Weights of a small transformer language model: 14 layers, 458M tokens.
Each number is 500 + 40 x the weight over its row's rms, rounded and kept within 0 to 999. Layers, rows and columns count from 0. Numbers have three digits each. The size before them is the row's rms in percent of the matrix's.

# layer 8 MLP up, 512x384, rms 0.0977, rows 164-214, columns 128-255
105:503499518540462494581436484531564497430468534451459442509570448598481466530472486483490505520416507491512537523510498489479444514478497495528478506513493544483507521523537468470587544513508458462477475531490492516478454484485495571563452563374514490491535490443472487608484474455551509471530506483440496550477467582547548548521499441502529563486480462455492552438485524491479501491522
101:423494491568533519528473544519458499503509422500511510518540577481556559492500525569488536478438514433571529527522526529538463495435594459496505500491452519515469460518530514467535478499629428469502449488462440457456529490525540509499496496472482502457510444534427515527513461520536515451439487513506495477535490475598514473525490390526491450532569476486496487423506484517525492476460
101:490532525529504505445520445528532569502557539524443491515522583452485512474460549477510504541488471512509495436509600443535521516589537514493513490525478534507486461554520529522479500536533520501502559465483528477570549489512524526417562473572512487536440526504549446534453670479522477577510446577509561549510447419534479428454540511450485500451438492513563480598502524437460515484511
106:457504545555438419490467466478512451500532610494516455506476520461541488499498500461405456396492548464541549424515513455527481516599488516512571499458501447490495604449519487597508458474467486495416514515524494559491540518416486521498494574472533457530569532458460526461456582527528503580593438477502474485488498501479442481544442491505450531544454525464556433483433520498534487445499
100:492478578452518490485557524613486418492534497484516473518492511475457444519521429480518492472496523509573455455483503508571498485499516519550506514504487474530454570496517540489472558507525485487430494557503508503445515467462537550511483496470451573482504487483497501507503471480560483491549487519501447575487530512557557527545540500426568428474496454574539633536584586505539491479557
099:442395539518539459495479461485617508465527496450531556489562460544587530512494522450455434501560573479398509475483460494466420531450470488473420468542556472508497488504516462526509491512469442502448535530551537497505504577529446507493444522528535401521523479549521467517518537485581478493515553504551503485524532455476516490494485503520501505461450488484561473487476491489604468500495
102:535446510515516532502593523516494518610566486482508528510488490505474546533506441510464494482554375558563519376510477531487553501479554484490471540510562515422516467492528511544496476481506530540555560493484491525548453482524527416516466516528536494486477516532490510531492473552494500503502547439562484525520511424422476545518489496535419517471445462487549469436439497426545464526401
103:488507446467428470539412505473439476531528526532466518436459497414491558470507497453524462553500514498561535459503452534528518499446483557494492426471503539530441497580423591488453461520512509481502509473491497507496506557506512490477420467507574540510556500509462465564493548516507492517502510494460538567517497476476476446458569568477516461532465546492576559552491504536477451439493
095:452494483534523467512570543458498538543520519509477402510540531524499472560502476450414454523513439498511574507475491436489499428545512449447510534483449517534422459523493487580515493513481517524521448449531477461566556500411449523462519468493458493429555507541506447490445541468459552517501432579413567419612483516535501505440504446504445511524464514519488469491431559538521514487518
100:512472583524529470424498531470450431453593568565512510526592488478503464421465420527458474434442431527477460509447516497493467492518535511473523529602397496525530507541442492466508489498511522457464546527525488482467512524521492569503497556532503509582449577481454500524523430537478572551559493515468466512494489487502470503482463537601488474440439465487478510504474508583480459498493
091:532492420506474628498503489492505490513407517441498526513458519511463503570469453496512543534499517520526506523512502390446545478442495437514481481503489473531461565470540540582510501474507537414493461496517565496583524495534454428524448486464473477484560490552480569516446440563561539578534470461483536485485445512470562543482506500503538580509456489481504566463510503507467550561500
121:540437513512477465486449400554468507398500511467536454553480441484537522474498449482521476493482535474533478521523485492451450489447532517480545565550512432443498474438485504460533442500496458466499451494425528486541582521506478598534512442505450531551462537467540515483490506553483544515487538474551522518543460526488397498491520559490447492505522459511640453511521537459377483512468
107:505490556487521541464506478519373544486466499585487513534460517429490465565501587544479483463516546528457497584567474463540567497416523473536547575506444528485454519541502500495480510505435474478536515459499529538432500534466440546517412492557520477453491503469499500642560497459482468483502472516533402549465509471505583525497447434535433502490531463542614582476506497483503528461599
099:511537403494522445490559569494542503580529536468515514528494460554490540546515555507432481446490508524491489480508476490516439442433516460451567511532444458485503493533480530477459548417521481478527525487496510484502484470458519506470467464534584520486476496540557545522475559487558535462500465487464425467613461529453429468501473475470546495513464501428497485527580492541512571498544
111:456488500469507519456507440557428525476514542488536505518507497507551440589582501464467505469525528509557536521623486512506522442449544468507499488523527498488464495388498509448471497472542502503489541564490504512456471451479511499420545501534484500519460471483540496455455452483575456514490474504530458457493498501448477499520553551428461474489522565533470515473572419489535459523510
108:518601492513504547537475390485460532537544516522494526527542531500533559545489504531373495487507564465459502551539472442444581514462547523484473519490482486463423451510504477474515511471475504508462543531480506526500492566530480467501495459520504500428550462520524488510515375475395470502463421501533365464509510534539410487485448533585512537561478516507539484458555550517532441486503
111:512498477518452480529484512497473425476394503537465512488499471483456493490517532521535470504535428477497481466474434417496476496476458452590484479497535482554500473572452525459486514480465501502601501453487535466466407407478524505554446432479593525539522473471566482600429493454487445578583518555529558495569467463528525487538475443516514458539484463487509506475487542441501508521491
098:495501497447483458487510504469485517518432559447517519502446495476422504513486429529512568511522482471460550479512549479488486473472474529525485533490530512526498559519416514522437458426486494555502470475527481448543554457518524489486539521504463487525496498615472550481464583510482480440558529488464411489434551411497476513490512470481600518505495478498518547529499506478530466531500
097:507509530495512570444459472490448503429541508487529524559538523607547445529508510480506445542513457495486463496571439528423552435510568523483457596443496444552532486458463505559507503491436484497489530542518515469508501477545408433508501549544487480540498471444480491453490511515550574515495541514525494535568466474468500541526566577488503409458461542540513538496536462470543435495544
096:526505575477489485471479522506473526469478492525499426454462483530451473543494485518501505449539567497547542480449442452491489517469526413484487496489452538475480524420443588490469482520508563490473538551516519469489459553464530520487515505557450499448511549553570513563512495462554562457521515523471500519567527526598477454514461502531490529468456496468641586427438442496497457453526
100:588539490524426483513482509445553454519459527553418429471510546442576499500507459513550465502424507491442554526583504497487538539435513562479509548531468491479506429512500492438524501515486476488531467449467462462489430547561547572495496545447494526492492451531494524559443486491517496557592545472489472467443454452603522523464511590456548465530500544529427510461464518524507482499447
094:466516517463438509473454417508470419549465527481549510531530417491506501572557492513479506534513517482548440556570522466469580513529549585521569492566491487465464507535510519542460495511487474463527521512433551465517520512544472476571537475511544463543545462467510488475480511475538498509510500550532493505496545521486448527518477414487406538484505486555554519494482536530565420551558
080:489582529473491467517473586531488541520486548456496491512496471576480498456471542521553500516475517431511561432578480522612487523501554483417467427542471553450479520497441459465432490445488459455480523512477466464521503488526439434551535517448453471492459531482462497436512463506482517465560496539577480497443555512514501520483481445534413531530498519464462510463477538452504471485560
101:496532559438497490529482460492552553481498497476459519496510500470520478527504424552491509496539476517470479609433538491529559565452586543587505495436530482513540502559564504480554426477586564496463570454522483398471519464465532554514540512478559482499451528453475545499496506504593527515547467531561499511335496483510442531488531472503507511495568535509484464487542492470443454596587
101:511594460530472470617503522471510492445547426561497558540507445502484496469440423491461481586480497487435478473517560553536546546555450501511499525496534452525535545560456486468463525544451560489481391425503507582539538486506529556419506504521488490573513553482447559481444589484457502536509480496444507476531435394488492499520538520512467560535471501504489489484485440496521460515510
117:433505501548514509532510475443474531487465510466518495498535520536524475491521473442491535503551555459528459486464418562510509430415462535502425539545503498481506523547454542478540562519449557480497521519529442515527586414522453520469464548497515541499464533500466458511628518487478495446490407503474526527579463575465536518521483571493424479479483497513468529513494467523484493450448
097:539474497563500488469458491510525551515464394598440515483440488541523560463465394497511560453509534587489542574482458533517550552559521477451494482474461504533441485459521561471464478428511456519554483488490440509484464510432491532513569513522519521550458586487513578424572525545470472454550539560410444498491493467510534440501543533462426607523494530489532483502520434532553451537522
095:482486507499527525525428476489499505474558463397547561506521501513453533505485487521459480518488411548509459518421481451530589570555585450482427532520518434466500498469514569459490575481625492487459436485522367516443498582491554542483542484552539481553474446540489533461565436514520506461512591488495514478475442560440487582575495562514538467473573539522491521556444505468542524543591
106:494553534439545541498470599504480480485513501505539461467485437483437489408372523513484483502445549480472439570500458424480462428526502558488557488589556501492511526439526507561527494468511510476473510498508529560533515489506497515498474473419517348543549525523530561510498464527512532528409523461472522451473450471564485540463464488438600537486510546502473455512489407498428501487522
099:528472555447486495562465486486436458436536509516491560511475461454480478542543507481472454494403492488535473454544445501442537483551465547485482483406542471441452486520548538511511505505481543429504460431524523517518528577410526437455582468508455544585496555477461518521495464535504492451483515477477562487482507541514604503455546571473526512493478508484571468590548489507499503571434
088:508485500486445493506592516424496441502511466451464572556482519468473509442533535499451520500502591478485483576493522507447538464453502521517467427539548556508531480513512500506488504512511560553538549513492492480550448463569441510448500480549458507531468510493410517497530476466481442496548507459520530523434545391480460520526505566432464536526523557432443542430572485448447535529538
097:559554458519528568525482534587464571498481522480505559496524464489538506486539508551536519449485454452541499441551506461495483467552504506433529476529481442438495451451512531459497478528538563472480424489544479436441444482533537619479510576520543439559468445530509516523515524504480541409492549520519461440508512526495526519489540526476483529447538563507521496472479496491543474542519
095:442507499503536470479417503456578462541564514486493561534525432506462427483485505480525505519478582473475497474548479500522549468433558475518446468499551491523471526508470466502514404524516506505550439513486495553486559509529521471475567487498497511490500609568513484490486470423581600489550447455518423493481504490493505498473459507508516529519510516504419562516436501505477462568490
090:507474514497529551507509539519466549457487468557499539568471531487495469502512553551496504447480475449505539516525495478462442498472534561563531484501513493489512599484539471569427488544486496491469465482486546566496541502447495532431570444578487547467508485507506508503520593500546404507521520510460547546523527530494554471490450498477464421529517497495535566563532522584507524568549
092:505516472485525477468514460463558534407510540554504490469506536469499471450463525469499538508529505511512461492466541532497519517434481535538455555435496435494425515485446559573532477472466501387507504496526579456550498489507536590502536460513452430555499544410570495533524516599481523480501477475526486509463560505457499492462416520492501466441473528455566489482530458517553459477532
102:432500561567538482471600512510461446551467544503624503492467449493487588495505426505525470502490504450475519551557506516535559481484503513558452481463492524510545445535527501499428472497551514442505463490484506451490489522523485463446542436464470432475532504495471483527471458511478511528495496506538478488527501540507530432430523534466473467445510547500528440559520474503547500547503
097:520458540479409407450485454447460525497515501557484505438388465418483479545525473500498452532549442469497498495548482461518531559488514442499541520573396449489471464513477503549474450533490477484445490493459517518446554486501489465466565515498531493533510431550530514471472468476519406592490487498433502474578546508511517449521539471496474501529431534585479482535484444551513585514539
110:524520508494529469491499483619493529557397562533525447525459454598497534499515431468547493489528499495512543469511467461559498516429563532553512559520496536445465532575510487605530466480502490552529511521586489498389538486498456533534545483487435511511527507549493507548495544431506483493502524455535508512497422502516554501529548416486461503521423450516401537553466574457447453486515
097:533476494430453449492485474504448630520494546508493532505550482453559486579490498517448487562537465487527511504474455520561423433457511479445516490517534523564565491498529573476490489528421587519477569426454514534460531515483502520515493475496488501445484506552567447462514497558435470506506498456424497462471482507454562537471499456483415408469462493477480449521539500533554515536513
110:447471536556492475481485481500485458500592467495553489556452503502544489499522534531481544475499488488499495546494458516492495527470546477481556482570470473476505565545510517431554388520514618551416457547454577572525536453501498524502585464498543500508453582537506484463559526506521457536493467540479513440459543452520419500444421505481514473516546533479574488513513543577525471467537
117:511485531570529457496507430503514527518514387475517555547444569552512482517507475438517496479519510424501555548516459515495564469481559439521481468481516499484413537498493493516434531484541469472428535523463528510450534507426530520503478555494480496528510556491554506494418511509446511510481508533504486547516473451455395497481427484485485551434482472536559596487498432530540522471483
097:424496472481517530427557452485480490511488519478478486473480477536502558485475545447481492395448487502439496537476472453565461516504494446541509588559473546483573452488521524553456487483547500473477452524526501535511576554554480432507562473509453518462488498459504502586462500491521500495535477444453473464506484441488548564487472537528544456538540527405580457479586458512514491453525
096:406479471558516480461472478473475481526495478539445463549532515456515533544525465530520519508492515558556567506599490493511429491526522431443498479481537553466494478484515480465507529449453471520473499489516523516493442478481408430478534477511576570540539523508512482520544434590514516448487372447574486518488443504477469492499493500530534526522488415474485511466545441547465612479461
131:547513508514557523568522519511548529473436480458486544628474495462502551621541503487504510511520499466489494477488534464521525416575442494421462487495489508454500441522518499507483520554495497450526545487479513550494476506477520526569542585543520449418514485495458508439490548430479503495438542385549518555599496582463457485492514444493503482477563612522450534462497520464561541477552
101:490486449447523494459556544473485468439495463501514590470486519504515488559543444510544544508482445524501533513449469499515571488542441494556482503530433487472484452460463430469467561445526376474503406512550448508475507427522473512518539476524555465523502481461545412477520494508505475548547485552472559525488476534507523467495500462524504502492438530500489469503487445498497467489423
097:497571474536481518582518491514565514454518508532520501444484572522491513454433540485478411473534449527456526541469538525493449521504550520449509468512508509419549502509543403491491510485462486476487496514528564535521454556454505468420438479524552557520471526495507566509519465539509442503445566537507497556489502440461469420504546551536508479457485472473490518455513470517501553490423
093:449445525464522502551474502537488540480472463558525458512454502432498500524570487497476492505463532524491527450458512529397515485465480498498502573540495570510435482440480487500452494486488454538456538555544487480527460515472495427510452539512514549413571540470456518498527460440612458468456513469566433498523520535528468576488517567537513577515532456511494478522507476470481475463478
099:589533508446530520511454500444488446483546499469547542469566487480514506492545540475503547488524550511473512544527516470528456510450552414500442483483502414493429515523501537465497494532510487554509464473498505532489485497502451506413505445501530508450512506482544500435469476524465574488484443480462458520503537532552482475537426569470488512504502547509544532573464510566493448466496
092:492478546517446513452493524491581510503557582422498484503495504491505545503549567513583472508478561508501570494536389414473542478451523476478511496461468507515501521487537478500529479478517518549525472540540534487469578464513528424502500479451520478554452494519514600512528500478465531539470487462445544536555475454416536567444552458472459486517442551598551554454453505495506520518545
085:517562559465425508534522477548496562490502509465506537495504448441473485530439532505544497515496494462494460467525539470475514502445438556546427504453448534475441492519487480487489533453477532473493507484555550499543485467471495506544541529489504524515533499528513525518422577504463496540495506564482508596456509551398527545576484506530501523465558559518523466496569492499401565500445
120:547500509483483519495483499523465486561426499554595540529497496478534486492499481565464461533458510465489479488495442508505589518478516516480486517567421507576474450491467518611508528484474579467478524512450471459468485442520485568444529468447479484548523498496494490503518495551501432570520605497462474425480464449545468493496507597566509555520518537466525510533494461520520518525460